config = dict(
    d_model=896,
    n_kv_head=7,
    d_mlp=3136,
    vocab_size=50257,
    activation='gelu',
    norm_eps=1e-06,
    qk_norm=False,
    attn_scale=0.0884,
    init='normal',
    init_std_down=0.0249,
    optimizer='muon_hyperball',
    lr=0.00935,
    dataset='wikipedia_en',
)
Each number is 500 + 50 x the weight over its row's rms, rounded and kept within 0 to 999. Layers, rows and columns count from 0. Numbers have three digits each. The size before them is the row's rms in percent of the matrix's.

# down: layer 4 MLP down (transposed), 3136x896, rms 0.0249, rows 1515-1614, columns 0-63
# up: layer 4 MLP up, 3136x896, rms 0.0249, rows 1516-1615, columns 0-63
down1515 098:425418492466495567473460557521507563437498473509608535625486514443446562501423491543499563517509529523512506540495573485499481480433550552474495524565486433526457468499555466423529502485536496
up1516 093:437533523446598446521537493508565540581512507453409521545470572519436462526538478605525598545556486509447471535476536570415460467501477456570500497463477506509563626458406477505478509540485562
down1516 090:556496483502514510456566554495386590469441498490525547521513518634527540500492450449480395525467607563499526536430517491436430526552562553421552433454475560482436543477526513519508519445529547
up1517 106:494520504448466400483531533497466483503675508347526452535486476498459414526544496420492428425600506518524555528519478541574465507450512602505489627515490498526484443546467638503455494463569409
down1517 104:505500514585476455442542564408392599517522455506549512540528462497607523484622448501441502501506523452549455485554513509486542467539600562513427480471466552484452552492417444561518513536500518
up1518 102:501405584442436550467548649481519537473523469385470456503495488586480537505454459528489524369472510431529536512478483544546403560533513577553499478516567534518501438427346474472512581465456455
down1518 104:440481572452539454526563556508477489505518399534554536477475528528502569428405582541506526519477557509557523496478556530555453554481551497589530527446486524562499495516458528494452526561516479
up1519 085:527475526537516505494529588574518526525499533578564529595597480440461499366619542480461464424510550505478569497483463458565461539653476569517496478447498514550433479519547547454504451490453464
down1519 086:575546511518479522543476430461476529447486462613435503470519452545577519551454502510419510493526483513498379553514411452481559458425546545464591509455512469502563554461404463474633506500498457
up1520 108:507541496433531403540496537522516474491524548552585401528432507521556631465497539536487536539473526579487555638470488530445597470478522503559581528470472473442533405574482495542571466493456495
down1520 105:509411489481538387469485591468535501406583438490563584563518527558598586437516500578408457541498466428577479547499512567516515451538462474427517493438484505519548539480435519465521446507488463
up1521 108:479540447506451522511550495459487490497461499491539536502583525552418510446424438455570518484427459532458500490517509431448555402488527494475549561454517510408531574431469523519549400492521476
down1521 108:412537476488453531596644540516522505436581559565446569481552427568483507461522542442530561611434463479481509578494523460547486466509430497529494480388593446478488540465485568439498412477598496
up1522 086:566461563490570548418522416589477499608413468582496484464498440520549513504522467632397517517576449384452505540477451463519500532558549517497525428544560486569535485558556544482462567489481543
down1522 083:562484551371439515556397565481478594559539495435512462477534478563531525458522559455626521406361600597447516481535531551480447573492458578575449490488481469536470475480530404462516514521496559
up1523 134:490556596565443374448512391451519495505430563563534517463479569411445499506452542507530454476461564476469448392416563487532501524431580493510460489513414492525579508555523502546552524510524460
down1523 124:525517554494540433560543438461570410477517490589559407544377507397479417515470482523514440541469538475499479465512418461510550514534516515487488459495438499521588479559521490509494544396535538
up1524 096:446557491496537537493508564553414511397463442539378426499565489610418449424493512490567493518473580485600421532477457548502560621523499474592508526473496572496484380532510511460410543481504556
down1524 102:436495487469483554552453471557488563409556574565523483491441521427583468497462520604533519525477467501474474506455435496496496547563460459496536519547473515479407456531487530457528469410498410
up1525 106:464518494422463430519495540543480474535482534532545470401475495565509586508540526465522490488504504519481479546502465537429514627489536516552499598513473482488516448442511453510485517479490554
down1525 097:559399516467506490548409522557501451485452488406546493401541506572428496435570404500530506509471572484525418473511496544479520462484493576438539606505574489510521459494538472521425566527509487
up1526 117:499423485509599558556541588430499518505505577509488482452541452487433477493548457454534448499491500447555555475445462457578440480476498547508511483476673529516526484489516571529457491567411471
down1526 117:556595547592423455469486575431595539434535555459556584469549563520542516553535487437391539539468518420493584634531572517502472613496443433450465493471563450431497393535473527524426551512526506
up1527 087:512462566529468496525495549465517458442654433522529389460486495490468501525595506571486569451513500604533572365402517477446478526443465475539522501517539493528508538517462605537569411489530431
down1527 087:631488499434468465471386536563552528499445453472499398449530498469501492465605518534523575524518571512547485433491442528491425473524460544477526527493550513527583489470568501400539545460507539
up1528 121:478574588529507437434502470494495482499437554496454479559582521502487496548398543521480512399607527430500528506482514551454471459568477479518541539573530504567473617411525492558553481542426480
down1528 111:420557573474495550501582525525440385561518472455464456468430394445442486559413476436457510434528465419466517514474481434497416455658461473433493463539491390507414483457549503556466501475510536
up1529 108:545584447514507471458543505495501478484527564490464464589471493566551446491467450457473575493459488494526435465536433530514464478457470428532510545504458426473480562382528464443497525449618509
down1529 111:467440460483510455529471490527502536463491454488562467479494537537463443549448500611548471419407462499464470454555520500505507569482517519530461574486496510524540556467614540514511502522449492
up1530 087:545494588555471475561445397519531511465525569557520494489510482464513479489526548523546545441402560387473516443520456412526596420485436589560542506512482487490568543492391524509553502582494489
down1530 083:556495501538521535592542594508435572547453440506608576553517412491505439535562384546519496482524533498636416511454563494505489561489462566418556519487486467415438498566469464543488431486464468
up1531 094:521403604530516530473491513444417463559517529517387465519457452459494468594484568372563509568499499456497552559439526490463438394562520572447428505573481486460465620493564483477487477515538544
down1531 096:499404555518474506429400537393469501473437527508628549489497491431447528539529445491522432551536456568529510557436492509498566476480573525452454465531447504349482499532525524451563494448487547
up1532 103:406548432506526534473488514491466485602455554497431530543584563573567625489471464573591573486534517471569568511481458561457499539556541513629524456431427500543479497395481568524493474492522509
down1532 102:473575443497493441539546544449578536561400482430511537586533487609575450439494546541548465458510494423473446559484372538460399537489507536476552449552574487463474493479560569406520513477568454
up1533 092:461585484531441508501494575474552483518492576533549456523400491512459465558541503446498458424519522485489580591550428530491484487496596505534436504468513542526587536434540467482516530513532493
down1533 093:474582398563533472523585607453517509518570599511481494556453500468496594457431417431509356534555470464502506458459543471503443462472498445497408460542448489581397397512582528470526482438507521
up1534 122:479492431554497547551472421559532512518533511504472436532535466503525499529497457512558466550580535424471465449496549567502579513636495516597526525516499571452425590448417466485556457494526549
down1534 119:433551460479493557484574547515480532570494504532474442572516579440475451562514524512503495483544497515433512574554390439526665453560540512435433493470541489504466497593412566456511564535545522
up1535 114:419514509512533449549415564476474458458513440545460530503395472420544592556532519398469488539617526454508416459521527470538468534551466491543501469603402594502464578504444520483557524613457483
down1535 112:524447517478605506562545456473493513513472462559550497490556488456497485501589495447500467458431479442491506465515531488511477556517423506512508471534530504500469522459535528505514500497516482
up1536 095:580498647526605518512498456512482537513465605547533503570535605431516503447501530501498627551461531476402448466457494491651510491544539556546609562483476411495488494419461511545528551546564501
down1536 091:478543380505481436476536471490506511546566489477454536581467463454472515491468485496478550487442484459538458504478557489498423562549421503542421511457562557459525460495470487434536430521463480
up1537 108:468547474605435494447480464537439508487506531554471547524542560562504461518481549581463529589442574471644539536531516433414521551466466501529535570468503447493561511587531540482595484548455490
down1537 115:542512581564522514522522463436507519452529473512453595528468472548527506491461597600427557542468571406585418525519542498452476506546446444436500514491565576473433451538516447510440539511486466
up1538 104:526455567540500468448465477496537482518538596443483478517551451473513526479413522471521566425561473620562474491516424417477455549440489512498512518477424523452527559565439540576476449568475447
down1538 105:555541499523541405483465471534646544425458594496412527438446530532603509519496512554430456491569433500551464562445508469597580440522412490479522408503466425495427442608431503532523485467411506
up1539 094:465531499501539480554496582551449508505538488564472542454534497545498506484480544507589527520493507562475502480559507456514587472504465552365480437391498429436443607415564537577476531498469523
down1539 097:540555610458560442567515551567526445495465391435487535496509438546543438422599443482532508483508509482490534514714475468406609536578570411576571577549464499583592499569490509440555474593471410
up1540 106:415474529478389591501408444448496432454495503430464431559623570415476502498511407568542549407414439508454552467543529505493571475473483512371497466477535566540498517532559576532452511399482442
down1540 102:451659528581437493524501548474490539488546508545457453498456495437492505474455471507484533446464366522502494475510528581601504442473565606452460447433480502576498418513503516437579520481433544
up1541 125:568507466543494498504471501565464474478380575476507474470441498439499522491440477520428487533466525496523517547517448560562583533438508555471530522503581471508483464544510450570579522547494559
down1541 127:551574477558445533469537476451643533497426581552458492479467525474448496565516525539391580462557545500465461460548571541477567537542438488507570566496514491497526482607547487548544532471479532
up1542 116:509431491462462490576605519564428556548470451439479488483466454539514474497506505548499529543441440522447590466469499458600430491368533501488455548457488561521498484486465544534501508461497583
down1542 122:524456478523504539484559518544560569489485509534514534445560464478459464504585473622581512475353445457440511426519453461559492509437533452510472540412486471397507541461454543499480431450546573
up1543 110:409522491522415516459359431429431610441510508562468538471490434476529506479539513513618542543491470473480518431475466544477473569532449493457553399553543521449524404435501531402558506581547506
down1543 106:455499536511524478366521521443359512476578572537405439510482554508499531529609569479453470534539467447558470446478530508473478490474516514478486459549514477463472503572472548473511525561474573
up1544 099:532489490493476508470418493530526521517575444505545464469503479472505536554553420484502543601543593465484501506615509487444460571492493612405576607533500604534611401545483559386588501550473579
down1544 091:604578516558546448531522595461515454492523513497412475458500498499394533514479529483528488535444584390557545551554496533493368494508591459484462515541581472476568457469505465508536496588531570
up1545 107:572494549538493518523520491495529537607517504467501469528551511623576520491616456518546548496514523548450505561420451539391545446488400541537468465451431492457543442544526506517517445535570523
down1545 101:538437497533468497567474542507573523585537542533573520571550511447513555478483521552480457514446484543388460599424497503458554434538500537494450474607449538543550525582440507506535449504492494
up1546 095:513549502486481429396454463509507486462524430462478443476666489511612466475529526466420555438465492531494514496504403588432517386513421592488537521468466492580483534498448573533542543476448476
down1546 093:476475589502516396588481431427564581498465506421515503505447494531600552543525493474486541528537429445481421487417515498524510454504593522502524513568494469541584483454461514525513397487550490
up1547 095:556474535476539519542524474455492373499511471420342457509548507415585485494561437410482465544473538445455569515561526509525461517497436570458517558581462403492451559509540535461534578475582483
down1547 098:646495637467557497574506485467548477523441487490481524590520498501449448509567479518571443561491544550526463470560466417505533550533509492499425538435461453450461471549556530442535504429499523
up1548 103:547501499505536562491430410480485568515575536458422457483488464432500476480511401469515457595458547526541508441513465531531514461561442495489455471491489434422475404507549545477534439470516467
down1548 106:527506547454436540510478399433550472544493554458559519493420514457427539575561503463506608466535552494473524559437446465468447421555428508431481487502518451539540464517528508491555464540457479
up1549 088:516522518493528456519551562429561488507423552578397454512476449486536492517480375510482502560532564406506430517468437533540495484629511607561467549474540476489505517545464520422510502485547499
down1549 087:500448487484483499419517511558483566487514498452550461566478575532481416456495535602495583356627490520546464538590508565456426571360523428552494461514424520505458445506527451592518483511475537
up1550 123:458378385498503503541554542402447460557453469467524530511452520453560538540444385553432465491552508606489506526418515517495455536521490462472428501493498494445521529553665496495530515542508496
down1550 126:492533567550505436516551464565479486461484418498521494512496591424424476563473498508455440510543466510397584483440552519565547590536473500526414565430438486552453405519525570495512481410522453
up1551 090:443525517507528531446479540418491510494566436531622498553574538431477512559462564506497565427529561483558425395490532321477492537483568501412497538616490535537453511543492510502465488539449437
down1551 093:511428502515522472461541523510489471541475557567501531455409479438584473540446445420562517523462472556463492483433438586550477453447482502446505513418537466542427413431552514467521521468592530
up1552 099:542531467455500466482427526479510546494504545438542418607481441512487467607471507540547457501465637460482492500542566483471472466551523521529446558514566471522472549463532420430502467469502423
down1552 099:465439458379542465503510501470473403475488551513586534455414436616474444440498464574582561440500416464534431538607496552534548492506469431444434545501524565582536471444512421463543455400420427
up1553 105:500431413594480456521471498538564406490505526451538525458477435530549495475435484513577474484493523560459492468508543546465586568551535522528534530466502591543458532453446485601568467496547555
down1553 106:537499435577442409513485576507462556490462533516468465546576437561508500487432544453470473529511474572532469538515491521405522488509551506511547505500482518531446457480421510540602399458422487
up1554 104:462584483465465557542495440507544529543634446484411503422533503446524478481536492467528493549538495522663495485453509480437446551481401525560528475445506498436453518495503497443551500551453431
down1554 108:513369572483421488509554497607447498467445439517508525499483499525461492511574551445510573536467489512502509510490566500567478478517437525505471567495458500555452478482446499530552386522538476
up1555 102:416557569462544511472419475471419511459432513559529514422493607427568534520531490573548543551469521512508456451537407488468483455468448593383556527447423530517530547510519492493505539509542552
down1555 105:545490528473444550465452567532586452546464717504528509523445605432550459557505427478429516543477425537538467389486492431478529436416478419514513425556486454523592522460523489517484585556463536
up1556 090:499507558487442568534550486454522613539452494477473449491477528506556454510538549484472497550458537495562512514421570376518482476485374451540547520564503484530560511419479441452496414488478584
down1556 089:558532560453503468460545462512417473480500462450424471512517389533530548552494502447540565497535461482536482602510514627545479450558614511536476535453438508497542531394518469460577545512510480
up1557 090:546432421575468515487548601442495416436528513489495563462566530479546568457466505576460472512471543428480393447598470489496506480611450491463477486505589441498438515458499459599437441522493499
down1557 089:470487495482528536400433504570463486476510520469467589458488484404558432407512478492516529426503423538462522503524402475522527554485594478475648541514552472507509523461514505546485519500468515
up1558 105:590470538560495496477469480589535530492544480499453459509564520413547582478450519504523453542571566514415529485376491435559453531535498435454518533468567427506463454508497508474494509479568444
down1558 103:500415504525552442401518518577435483495515468513559470443523464553494499397597470546458458438530524511544482526446479556512525480573502609463580498529472507413494447563484465448510522458463547
up1559 113:540528427484426547469489524436431449586369480400439509534464484519571456529478429548422481411451464548603592500414522489508541505469510437519481529470445564466551521493514482417558494463439497
down1559 113:566510483495489456454545434522535521522455430555469534470501476522531464524457525407505394513429446508473549445386596554452523543445403461452487463491530621503542525487484570571467561374522398
up1560 086:505469543467557446442430516515479430507525477540412565468510582501482526520505534607577459541439490477467434449475503534473519497508496509582442581525579564472439484512522554479392469573528483
down1560 091:540590496567483488512483465620601368528492480506478491458465528505560534574493452519553521424517623565545474534446584542508435423432584506590492486613443562556470556484448498516530569503458541
up1561 091:566553461445471553536515435469485561572512547445518479538464480570596475509507534525495548468466524440487485558585578467498431467481453508458548491411516490480462549458471568480531469542566443
down1561 088:412444459556472528413569544535557484560503462532477444470519531512427399571469465483617548516417511539463561472535558538523557520584567524504455464538514435457498477521467487501548486543409505
up1562 116:546497376533555413458538525474430481463492563500491559499503460523512533499504485502535509411499487525404484473483523478455438418611476523489482550519513525451550558446481529610479467525617495
down1562 120:481460437435592573498587463436485545461512538481549496489555428432517427498481503533465508380416415517499487446532478517447477499557550579522421577507380536455612502485450425450514510523567461
up1563 111:457565505452535507464457491551419487523463519519385438435536471481595586390395406484531483514471478666551534425466535489533516551531456456477542544505484426517494472580499523543430522478591595
down1563 116:442467504550514500533497581497486583508507464575555511535452499542533509439446533467404539419495462614537500526502486477508503445488440484426577584493576460571589538450445503448469410556524593
up1564 086:554450608444585480514488537503543504504364493598461453508492531454509481482524553507465473462507580545561590504476489442494484574573516507530484510397468535467533542439489449544512571468510497
down1564 082:525552509517548502472472600464478468551457543475389533522499504553598548467507465496574437403482520511466567453454502549483533480433442537465499550510438458563566531491515625465542531531489476
up1565 150:432542483483501563503524459563501464512563442579427459420519535399524508525527517417480465514537479473433506467451525514509547551463434548566500507607512563422403488505423536568516524552451439
down1565 141:484400514515538475466432528501476513485506492623504476466584507542507507506520458545373434453517417482544541412547565547530405555637481439573539431521470553524406542497499556384551551456515472
up1566 113:515470463482436445481545551464516479556493537582559479533487457410501462508512535597556453508484483480481507430567467528491507453497486464468565455506509557488556472521565535489505442480501461
down1566 106:485515503528535441518443596475566532546499462441499550522511492463504620505555498549478495487471448489512508506550544521458513491477492537470424371519517564617480476487485491519494442424658477
up1567 095:467532455395365513546514401487508537498543507564510420509375579507416494391559483500509448494401388511491633523488459405530623466500481468429464497424450524509501533528497468552567445549623464
down1567 094:515490542575601505502490494472576471399535476523511486666598478517493562572501482522531484571612501541471463575460565506468506661419426469418494602473543406449442503408585481480508617521498547
up1568 104:564463431450536453469484509423518474413433482476478526489555496467484406528512482564451508487539516453452409571444516504472533498535468481530547449544515528512528542464496549572434507568568504
down1568 104:488559476515505525462498436432490393546492462438566555554473557519524470488466527574483441393553494443489514447450464509525554440447610473505623484483474435552513503500381552465501444466543503
up1569 106:438567501424408454536488471402464571536464504577406515485540487467521428519531516507510536453511536497429468534469444489487486530542472552624471492441580477494629490513567498552585589489477470
down1569 108:485530482436471535464439459533510585433543493533411479403495446446522456544448491495477377510510522489454595524450516521489442427527512469492455496487573488491471502565482562598516524426511565
up1570 100:529553493531495502550452551583529406414402571507458466587480518526511455563622478472527564509506574527499521467495493476548466544532615508464662570507402500556528510539515522486475542539527533
down1570 105:414552503514476416522484526490465469469459491466537596500577519421530457509523553560463558552512616487516499423578432426558500553452516509494543564459483575498487591611429475488488553372478515
up1571 101:552478478392541635573442419484586455585478481430499519523535455572565403515445503397488552540502482546469487484432494471489575531458546552511497472519557471471568581570552559453474455473576448
down1571 098:426457503485502466515491507425544528504548560513570489526424540514479464556484587490490507612566505394530505458551454425504487449517538472445512499352507518532458543546469477486470468434548499
up1572 129:555457445552474508521501535464460482532580507466403477571499623514468478486500499486469429498468498395443476475497490590552464439514464487420450514397565498395533508502541456482534496541393457
down1572 117:529440571438509470406475510539574483526525504530466486593521562457409401491458492452445344472546546498498434561521593415523471449544495448465554596476521563439521537487540540528505515522468461
up1573 096:450520453467491482560528574390480557489533523475440431495457584562472530518603505520498603486411576488492452564576494555501552576505514434512593456458516579457499494530407357433436583551522542
down1573 096:484492547504418524556526472523476517518581377527547445484508618582522476448463462518507481502454487487552559577487526475497505489553518531546466426478510513537533477533512510630518541502473582
up1574 098:529505480511451548527500445537528466436564541452557570507579476511548547559518550517542549561458389524618440456482557571554511508472569458589405481503487393494516444406497490419515532580582546
down1574 098:447524559480588554456493502428436580519490472627507458431461580479575558537528542500514483446463510520546527508439414485466481530529444493461486512549519500479513526497494474588550490460427463
up1575 099:534481540416398502449422524479511575530595380475485584541494452522521500434477474547485422429552532438498453527669484499427487467548431591481503558475389513555455522461582545503502544570588426
down1575 098:441497507519509469426418493560508516635492505508476488501490506487465441496499477531515470476497509451408552535459457487441526499512551564558420468451590612637522503481520492476516505529599538
up1576 101:458454438401510537480398427500552454601544586505533523408530465468375508580520522564513489466482565428553515536494511516585503550493470503531548448484480399429500429511513450451448471506466488
down1576 094:487521443519555525484598557494447477462543493512534494502494524567439602470423527630509563477474535573461502523495565543494545484471563520527487515430512479562465441522487580485487538448504475
up1577 086:509491421462451471517481528643543419501488468456449448406455503467525459486607540499485484439532442433553496468513542494523462486525546463498439533456522456499427516566547520486602583461409462
down1577 091:476606494525551498490457519523546457469512544492500419427509515508425535431566517533611502438422498504513473531481554473529496501447537484537477510537570524524596467480559455553468474412475480
up1578 095:536531585529583429404527512450427552506506524456489380581506541481530472498575597443503564539504485527566445487471490528472519584578436562528519488488502466436515499494439462523532447515450526
down1578 093:554461494496471412496510500478509367558423497429513377499495503463494526501562487579556486519544502600500474535441532496528520561482504440437462475549471442388608541518532434525462495627498580
up1579 105:544512554464594529480446452592559474491536518465521533466549564553421545458481490531450487503440489421549555533516441553524599487445480541490514541403497571452490522497592494498548618455528521
down1579 111:516460572437605495557462547523543493492503456438570483466555525471446456502496426628494504527411480447487570527528424521530563539547480523609504519549527519511468471523512464486542517527557485
up1580 091:554478498510454519625487494587569470481480543495486460448396569488410481479431520449437524420408488494486538474472521554545518529474536446470443567514520485579462475518509510522491518563458533
down1580 091:504527506456532460534600483343520501540362457473525560466454518481535487464518498477576580475454470450529548558550558452537534609519450460497475583408554441546522432512381494503405454591558489
up1581 084:503426463540517587599460476503546490539416513469490475501466533480401591626487491493458424534536486469488532520516504412551500430530487436537544563559464507517432536490479549485631529529474501
down1581 089:487497477484589481457501471520537485597539461530446567525387569500465474566537487561580480451582453545401540568562500531541527507520489507502449557479422527459557534499490539454521506371479401
up1582 096:536546476460482537469431491423568515445427519463532442458454537605449498508598489544554495567479522477521522498585531451420484504460519548532492503436531504560510463489469511624480481473453508
down1582 098:509511492401598497507472496533509513563467503449515428354448535458519508507551479549543563475433522523472485422482590461624506411492493494529581550517437473531431522524471479444447475508535488
up1583 116:498524523565444535487430538457410435495488481468563550598536438500481553571529486464476413622535454434427465434558428635463471497492516489530544524516613483502546417486444542564537479488520554
down1583 118:441582531457533497636514408457487486503492411505431566514511440501528460449495511506555458576521578422432461471513477562483511494465426480590508409529462446497516583440399465541525427500468456
up1584 089:512484479555361528598511466535505594503459557465587575525508651514430531480546614524466561429514590556508439427579548496449513506521488501573479457493487392418605491469545509507523520556558465
down1584 090:377575503587492551472565525453539481532515513502431457542476515559456480452551477568499550456506539470393543538520520448517504457492496507542377497566463517538498542552517452418525506397465515
up1585 124:531531426465539469584477404398471544533450508447490491517511601535485492582482572554521527559519497485442538470499478595614455527475500529472420380432586472429530482487516509596518456517525540
down1585 123:589463466524547487519452450425372511433492560506474528553514539634549518483450521559456601590574467507463405486593506503563463466621513483539409475422396496445433517555522559495464445536379380
up1586 099:620455580471423495527521393454499461486485545513393584506551456495421523470444449442451528561510526494505460438508462517525605518405542480515594481486467370508559502491501387444527445552590528
down1586 091:616484482574501472503455495479482570475525473515453492538423464496556480496556458629509613521535550524529485531524414519483526459494416540569498554492490458438417504516549518475578423443432629
up1587 097:509513562491515465481563519465466481476591492554435546472508376511563545475387507446543587543443565504427425547540483394566511473477449464511544534494468525430428500543442479523493518547427516
down1587 102:523462483484425446497532553503460475358495558510411509484484423575529616488466482549556572514495502523559503528555534493441519447516533480478486481557447564545460460547378502567462459515517439
up1588 092:478451471671533499482538600565455491528680474529565540534507576500523488479535509465513549502523447472502580471455507548474456490595538536509442539457504478488555451454419520518454555548499471
down1588 096:545603498440477459601486429413504533488496499396459487519432494470555449554457408591528472464467527502494531501441549416530532453454418446500533467512485539483453515528592494476519461525442536
up1589 102:548517560567499553546522446472533549488489560541442451454543448412555475463575557514478455466482494436384515496479607559557471576560462575342539427600580499541487460389456442475492510533512501
down1589 105:544503496541572477533568499552574508466418545511445424476477577482515463531499511497482470505431590458412472461454370485509436543507491444475500437521442473436496465449445544517440471518438483
up1590 109:496473450493521501480435573451561494598527478494514431540498634526451450427544518568538550459610500510511533501512519454508440525448489612470595468469497546562479488470526450512465591500419428
down1590 105:582455559536503536415471470488410493547479519492582386500521473592540467510496529493552521495501506459503520413457461458477469486511501563474486460379500566469521404553407414426484414483530421
up1591 093:477563415588580461540483536492540532499549523520478556477602529437490567506441509508427582452385535452581512583595527552564502478559589465514484517538461511497539552587536496586466519460482523
down1591 096:508537476500502470427461471497624477549479473552505544490514450615565434476553512508422460563525478468537492501568528511571503470478524460504492472421609499430489483513440463447523487512477562
up1592 086:537513427518514458426563577477440500596572417545532580478622583536507576468548487485513460562430449475428457547380580524481519563526526553492532533463514497508414609507362485503521502401516520
down1592 082:452472540521516476511430522535513466530563431483566536577545532414481530532528561590571520576545545446482443435511500531504451513489351429478535487528513506415504440474456430547609524487414589
up1593 108:448477481615551506594517549424486448524522504503527537409458481495508504534514464527456382451556451450533455415441546513576513482583455474567543547602475550559517439480494549548486539446429530
down1593 102:522481503551510524532492600494566441489453484458504520563579544502411575521483544449472515525533479558447607485563442596500509471459508454460557434425486477480454486369470469491431580552605551
up1594 089:512497534484501434508567498451517515441550458524494541501469512520459534442531516523507567403502444484497480523630528512577460407534497506555484509444535477488547443619464486518512550559528532
down1594 090:486482454500541531471417503520429541574479622488459588542517521507572442477468511462454447455488503466452513430485519490431428622463557559609442406546411503526487538507555518467491503501470528
up1595 107:514474554625450544561582577433469467499494439505449516499423425484510507514389529498504425475544524397525462444401554544542510534522407502484528541488473571465595557395532474425544519495425498
down1595 111:505519487486468454409490544507576457516479530496526482511544528506476547469579471461482524440554520454420579441512420506432470440552498498401537508425517411520465488472620512516514445471458507
up1596 103:441461478500558482530458500551520482439461513397485381492536483507507572517550489482542516593575535544506504494516539506460593466520601535443492529310507549530498584563600415568517426473504466
down1596 106:513507495532469507501429526503508542483456559435477469449501547612466497527505594475494504504523449519493432485547536437543494531486659516484505497476507490444505457444505531528473458501503528
up1597 096:509506505451489483429476426546407480532444375535416471564507533468503530555502500476511516488539547512522545436548459544434476448568485511505499512497498488555565558516480490444516514522482539
down1597 104:564477425497447437407445522504536485506484455384542525432580451569494477540487429387577600572500557497545465556457484500516523440536520407550531508560459464565509440530543525455444509415383474
up1598 085:491478565544481370505558487449534507504479580435471449554550429491504471571534432506487522474481499476490556555442496439566383548583456456451402533528494461452490521452494540481514452519548584
down1598 077:459605442433473540460442478526456506545540438523445546378532517575476417453474520480460511511486479569508457501490464516575580583373535521521581410538474594491476478559397484496437498426479554
up1599 103:527483506495594497606498473441452433521471595440557580495572585496522478536499528505473543459487468498455563565478500507483469430511513573445516423514444523367525448528478478465569492486470444
down1599 098:450406541564552527475432481473484491446587567490587524549540472617517479504433473535409577471511456461487527548506538475426536443479510614469567455433415440491506526540468495437461496486546541
up1600 096:477559530510511553482478506477525535569546508572545504480565517394530504498443560506547530436491546451480549493449561477398460531535565547488500546552502495574523512527485472581490544472453510
down1600 102:541439469398514483548402515447563431470499565469458525508520529526524401480546550463567476509478465459503475468511480511464531410507554435534493526493430494479440509442483537567441466552478463
up1601 098:560439453411537474503491484461513333607522469531440547536515441527511580490562415447514435494447547533502515463447548557529564490411548494531458534539431412512551545542486523528557476505545448
down1601 101:466431548401491523426602470554491602415401495492389454559486477505589506511486422518555470479524527467530518399487447551558478503480483568518523506493490534404410557535514454546494441515564503
up1602 107:468548520538457395544478447579518536575473542504443454514486581530477492456451548480557474552559554407437506469549426425524424448556407523468562461492405611542481467592536425532504425542473533
down1602 098:573550441482522393486517567497432575477504497536448486536454514562492457585414541490449443500452442446428599520461469493541511501489462458451551490495560517507482461499498422454536463493530477
up1603 098:551393504540549453476498478541407492373525477526495566513544483512496449486574515540441507484459508522520486470558429524476525555579448488463556435515489444500485597461428398435516527487479456
down1603 103:564507532545558542494515473478417484498557469539535407495435601467492458464516416503465565587484463516577445437534611477448486523537491496494531490514485560501522498522442485526491533404458511
up1604 086:501414455391555555505507490555519467538439507554537471522563467375487507519457504449505562504479486509488574563566596475515511523498497452513536504557475588507497564499581542459536567404501551
down1604 090:428469546558492567450573539455488471514477504486506398497546538484510508571533462451489503471590586459481541420531509521542575533518589453490540505456499398506437446525473525555473420541454482
up1605 105:547482465438483476529441539501551493483577462497495478520470412497449518520544443448483450562462532554518448477476459470488429528462459536459533558489431463650582560426578439516451482500446559
down1605 100:448434475546551419372446483473484551486533526561560530602427444560376410472481472579463501434428505494563503514522560449456416567494525478381475463463444432528556518531481478461485500447455501
up1606 106:520546518538512443492509548461484392453471374436533552521483478497585524574511517414464529477524457547430542553406564536544529429472437538495465519515580486469502477482415522536498533481528538
down1606 100:459444599452425461533467520493465465440558532496575477515506460403453428540498519553376507449502506577467577497455471537481504460416513624592428472554473420533444451468509536432570451480566460
up1607 105:502538507428461453519552555506579545483472610462526414383435590562453467533507479416518550510522583421479439476543465454578464447556483520480468607487540520477439541459544500582502491493541511
down1607 099:494594602488494496485519475420487488454527472525504539479527474555500555452522502450520430499429460493566467480478572469516446544474411477468470492447493431505395458467518446468472496460519503
up1608 089:477556438546480451478446533468480544531430544521398492525452486424496508500542526481506462528485476589568604493449423454542493522526425515507439562487534494434442534528523469531463473482428532
down1608 099:477430504483526496589420451465373504426500555465474457521463488442548496486515496408560378447491528558463509490533464551483523605456358471399421510470450561507547458475544507524471524421549460
up1609 124:362486519440534626439524451471523513493523484497394478442479484534443510471577464385496445558610556465476386500441586488488515469529486599530519478442471462542587555483595553517475465467489501
down1609 115:475555511498500536429555568518488475373456532529452501480435527475421523506544459484494505487613532538472510482539477518500420459516522535521478451459482598481467545567524531506447455529470518
up1610 084:417584570587468458507518454579533532592670441416512494446458515548515529490471433482435497491502531447524510556461536411526519411617370473530435472370559502530561490519534590505502520508549583
down1610 081:457417442478450501533556551524465433527593479454528370476507499444579503528435457526465451477526485470396439486520467441455565478355482475493536578532523585587494486453482509492441567475514519
up1611 117:481396484478555482375364557452437500582525469488504492497520570435457451475509576527543499429500520475509461448502498477465480515470461477507462484417514530490567596439535475487522523555514455
down1611 121:485421546502529418506345499537439494477539502493595554521514542559391550569437499562441461485487508484457462493435452445478505452463478496429513549467441522503507507477475435464550467508481544
up1612 083:456475504465562516447504484461581533486582495587505509482502548554453524452462487548542570489458455539496454473457512518431510515565444567556504488464535482474477513406517504528515533504422404
down1612 087:530506482494444510490512540441450469507556517462348527434514491504568551580486542480507564533473467513504523502451539501561493513439507500509592532478488537360590512398507460591458459567500415
up1613 094:562491531454539482519526537459444461480459463504580557443551466488588432438471488455529447524481419460536497508560422548553516565571531468442495519407531527459473459451459445477553458474440561
down1613 093:559526589460475493459513432413524501498410433388503446487549417482563510538534498513479513478516445458523469466462506546601574536476507566402441394487400451522442486493525400464480425450466421
up1614 108:586528482410523521475447561492453492500571465628525465410536543565480472560549587429445570491523501514556462552488484526546456545504538463615531539566547481539485474555456473549459440461440576
down1614 103:600436495432528548461570575468383523530503458567427486405518560590499489515441578420489515491604556595486455444524391557482561564497569458620523500545487525443483483509512477461401491391508495
up1615 129:542499379521437391520439519446429438442473405479492491553560525424525598503527479479514493533541613514525540490523500634495580435533410549390542486510563473548479523549555553408586533545433477